{"n_layer": 8, "d_model": 64, "n_head": 2, "n_kv_head": 1, "head_dim": 32, "d_mlp": 192, "vocab_size": 8192, "activation": "swiglu", "norm": "rmsnorm", "norm_place": "pre", "norm_eps": 1e-05, "positions": "rope", "rope_base": 10000.0, "rope_fraction": 1.0, "qk_norm": true, "attn_scale": 0.177, "bias": "none", "tie_embeddings": false, "parallel_block": false, "init": "trunc", "init_std_qkv": 0.0485, "init_std_o": 0.0485, "init_std_up": 0.0485, "init_std_down": 0.0, "optimizer": "adamw", "lr": 0.00394, "beta1": 0.95, "beta2": 0.98, "weight_decay": 0.042, "lr_head": 0.0112, "warmup_steps": 214, "schedule": "wsd", "decay_fraction": 0.811, "decay_shape": "linear", "final_lr_fraction": 0.0, "batch_tokens": 8192, "seq_len": 1024, "doc_mask": true, "train_tokens": 94640000, "steps": 11553, "dataset": "wikipedia_en"}
Each number is 128 + 32 x the weight over its row's rms, rounded and kept within 0 to 255. Layers, rows and columns count from 0. Numbers have three digits each. The size before them is the row's rms in percent of the matrix's.

# up: layer 3 MLP up, 192x64, rms 0.22, rows 173-191, columns 0-63
# down: layer 3 MLP down (transposed), 192x64, rms 0.218, rows 173-191, columns 0-63
# gate: layer 3 MLP gate, 192x64, rms 0.232, rows 174-191, columns 0-63
up173 106:142093140094175160161104122161121150179179105077152154184149162077139125136154101108128069118118100079126159119078091060129086151126153075079130121079134115116115149150145127187171088086120134
down173 102:162100092123136145142170069116155108134137106149105142200154179069097130126177149127092083126146074061114140153179135062102120163122182099154095099120145130164076140105149142161155139090157147
gate174 096:101112096124151104152182078149132154158123185094104043111130147166102141176159151108118162102148116202140117092092115076131113188177095106078136120109164160137115185108123158150108162158136138
up174 108:178051101119125124113140104124150098105160160141137136149154170092101121109183142138116123116084145144126143102119103162135129128159196142073081189116203097206090089117178105160097110152142117
down174 106:131146160125070117128089163120110106091156132183174199145125169111171139065106144145153099103095119083117138160159122148074159068108089147178124103144100096132129064118144079107083084093128113
gate175 102:146123151115185152143165124117147146107108156064117079126126126140159078130120037079140213158156111142104093142119156129181112131154169114158138118150103185140071161107064141165142157106118116
up175 102:165106141104053140181178148089155128094163150154093135072126113154142100108145204098111090101101165119156110111116161155116136170101192091140157117094118140129172179147095119160135063083127135
down175 105:166063162102109150131123099134133175142174110180149174161169177135162144067133074124161112164104126132177198130117090078134161162131127110111149150096132168205075129100121162109109140121122118
gate176 084:131098154114097122095147121115186103133185086174118079104067073136120134180152157127119104120182129160160208147141107161069160173147132142133115166147139131144087151175128147054132122135103092
up176 099:139141152153130104112125140116168117107206127135174113156159051178092103138153194189087111093158145101133124181170115133085081091079118082100090129106132176129148146154157115164130138135127179
down176 098:128080158157169148054154140124113133171133133098062158174108124123157145123122109119167128122112157108106168085149130139159158179140122145199100210170114080113102152194133129066152104112112114
gate177 091:188171078120183137134141096091135164115107079148144076133128119106091130100119094185150109152117128132065112106191089062241146126129142097143103131095133140150115129138138113149124085094120123
up177 093:175107076143135175072160130147136111180140112109099172166165143194126107143115138184127123142098118069186170137112127121095080102090126190129127111107152097098175104126161127146188134173178122
down177 095:136129182129149098139128094095210134116111088118123085121094145167072102097110093079133123140147068115085136126224157083192154062120155144132126135119084143119123136148106080143119133086114120
gate178 095:185064119160147143208102173131109133108108125106114087146073072184115105140084082129163141139124125189034123136110150111103111074111112136131101110105156109142133081118126135088126095161120151
up178 096:130142097162166110129147159125114081130125133099105124127095086154152105082102076160074138111174136148138104142139077102073136083142109110072108076119221180093106112125188083168144112137092138
down178 099:203081089154146158182091154140114099130080103056159082190097102131065095158111141145145099137106139152058126168115113082110130087114122158126129109169175150098111120121141158092103127124097117
gate179 101:108166124138169133090103109061155092096120096107216142149102067118168095118135147149119102143106149116101145121153194178154126114152105139166129090069077148124149087104105167058108100151139138
up179 097:139092131093160149148172176134095110180082064122124146142121040132152136138129134101112109152152150088149094131096156108067170093134161083165144202118092178158142106183159136149125103128091122
down179 099:106104131185093113130121122114182113117170130144151109127124179137186130149150162182137173122136143203117132093177167120195187096147088088088165125089175111153072137127113075114110127159138103
gate180 087:065163169124086116163099114108146172108111121141134098128151163136112138104167075101081172070176141088147113164079166156182102148162099177125050112139142129118062149106123108098105113160112111
up180 085:114110115168107142116077158071113170157172078093115155145169146155187116182144085086104163068202117147113123155169124087127144125113090107164135171135178115105101119140135076135101084090116144
down180 088:161157128126153108142069132135105146109086113076146139112128107110080113151188092127118137118140134163144122072127129167114095063109115190127083107132178084239151135137159144146182135117144174
gate181 088:141183131122135133171140093068141209119136105144122158153148161109100189095138122154113154154103135126069127123152081147088132185143076094179112156127119086101126074156200143139084114094131166
up181 093:094083140083104147148165133158106123100077178158079134127109131111179130120179162108125087119174176196184139056102170128085140109127132112120124111123089051132137146165176125127113105108135086
down181 094:085076134116148133055119091151070116160122169143088140076124129173073141183101128171160153085114114114104130160077147153112125110102119115180115085125172090101137195081103164131094115151103152
gate182 114:136134096089141090151158090113071148126155127086187123137190174171118141094111125079160108183139065054132098163143133144100113182080114128121144137156095140140133067124110071155166144115097131
up182 101:077114097141116118100101107179149163133169170071101177137149114126157090089125138169053185122126112157129105109105099162163061136125193132047153111098158159103130147107152114144140131177131112
down182 108:106109145182138142154115076151116123130069126104150122086206146119050142096148108143145072086139114131155122141131113103152081165142121128139073097103165096160065056147117112148157080124116081
gate183 085:113132109096108162112091118149092128188053156143144127140115130118137148104151123032167133139145130118123140141077067107158130177062077124146169195161145102148147100142127185120115167162136162
up183 095:182129123143112158134110076149141126120145098111139123087138091143128125155108177119092164081194099203140124094161204144049121082196086132152146130110097127132098068092114124111153123124098126
down183 086:127175105092165100140172154184125164078125140137128142153089146168134139117121121128125111166098119141115167142095090107232068176139136098135200117146123157080172123172099123123137122170116186
gate184 117:085172081137195130172130085158109144082092159123143076152156095156111179107095101121172112141133181106145093115097113109101083129097137124119144062144169104091107067140146117080112178176112153
up184 105:169160068153157119153167126126128144120082167116105024118124126128116149121131176122082097163110153106124112086085112100045066135167164124116111131145185118133096131142129143098063157143155120
down184 102:149142104154088128107105151142148124153209209123118053157100147133140127132096206132113105135101116133104083085096141107101110103207119105183140132112124100205130153098142140098113134148154112
gate185 104:074142166091064133128140113166113041126107102139156190126133101183106093137126053125114120162166137127157144229110135175118117103102124137170110112169083100144120114106131121089131129123105113
up185 112:174077140052082132092155167114139128161136188158098165115139116094142116155220114130117100104113137154157122101117150150125151097143142100133099196113099121227085141101102104109115141114148134
down185 112:180096106116169103134127162106168239142151177104107080129137130109157161097147164126140108085101135161131127029151112103154144129173132094079153120082143139110141145121095102165154110166127147
gate186 106:124101118172106106126122102110132190069139104151155141173165139180189117063118105135126104100102154107122056141124161204142090080105168087173139113116125188097112083111133104131117134110126178
up186 116:158119123151141078067143114145167135143164169115199098100192127122138110110132172150133131166144152044146137172120138188082123130177172129126090166125114097112075134134096128157135208127144110
down186 116:173142155117083119159137135141162085150165159096096163113134138070138165151200131112163133147157112148136170138134122095082122106199153091094084040147131156151110186100130125120148135157153066
gate187 098:148164148185133136146109133116050147179080071184121166147115114133165144090119091132181113115142127179086089156155117188101113176103117102136164100112106083102091109164175132146158121096175115
up187 103:112096134105116103158116077112140204059131177145107066127158124114102164176151123069122161144174139134145089131130167143153149136131090109076115128129101154124189158100133088203137107196125126
down187 102:081109113080128162145114085145088156038158189084136096142174146102095140155143127161069142130138198125119161113107140087196129079113106143113155112126118149107155151141169086139161108180118148
gate188 104:115135126149169095114132159140125162072171114117176090086133151132101164169127106111154114154188139176085157097139178181174128127139125146200121140110109071068136097143067111102145196120124100
up188 095:102119174129126112114117126109105083177078152072085109087114087116143088089108159115147123067075123079189065134157117113143097158191139117080100133137140102172099139131180166142159096140108162
down188 089:140189113110185139053208076155167148116120109070128144083157134157118129134121123122084130165129153116126129139133132130129139125086147094157185084144165111028132093094093110117111142167144136
gate189 091:122163075110193095163116175101104160118154103080156094181141120091131161159151074153073179158127116149089100138120117080110162148143116090144147176136136059123132122107134129119163154185103189
up189 092:091151095068176095099085116145076110120100117089152121086117117114143113127123112119110116075093158072112124131119115072145099165082171078138118085061155172141142154118103123115075061156171099
down189 093:118084144140170144139116111069110142105070108095216140075134140093110143116119160094147117114141136151086103081133136146140118135202108075216109057121123141097105115143153114112136178132168115
gate190 113:121167159122181096157154124137091182108071179066145083109088127130118131106109180169155151119136139138172094084087148135191076110108112113118110097085143119124141138139133169171122124110158218
up190 111:082090175159098141115154124094144109069091105172150118121119153105117165078100118094104145119084095134094121107148162127161170175149159124109114121176104135157153126079081143080201159110092050
down190 109:088159123100086157120151126098121176124174096180105130146137148121116118106129114135110093134096161152176150147127097165140163141166152178144163217168118152001096116127124144120114118132147089
gate191 095:121157114125164143163132129119129092159117080147113145081104088163170124077144114153119101147167151084112111145112130184139157203119143133196183111092179097080078152168176159151157071139109109
up191 107:112119142113155128131125137128125138121050139067085128067132115122060154164129113095138130176147135091091143136164132112123127193130108144200075097148084078141148148167075173133101157190133092
down191 102:146079118152126130100129097099113122115125141075121161149163166091088138211110112188196106184130153139103162096129089072116135116179132119119119082163099075109091076120083137166114149141155168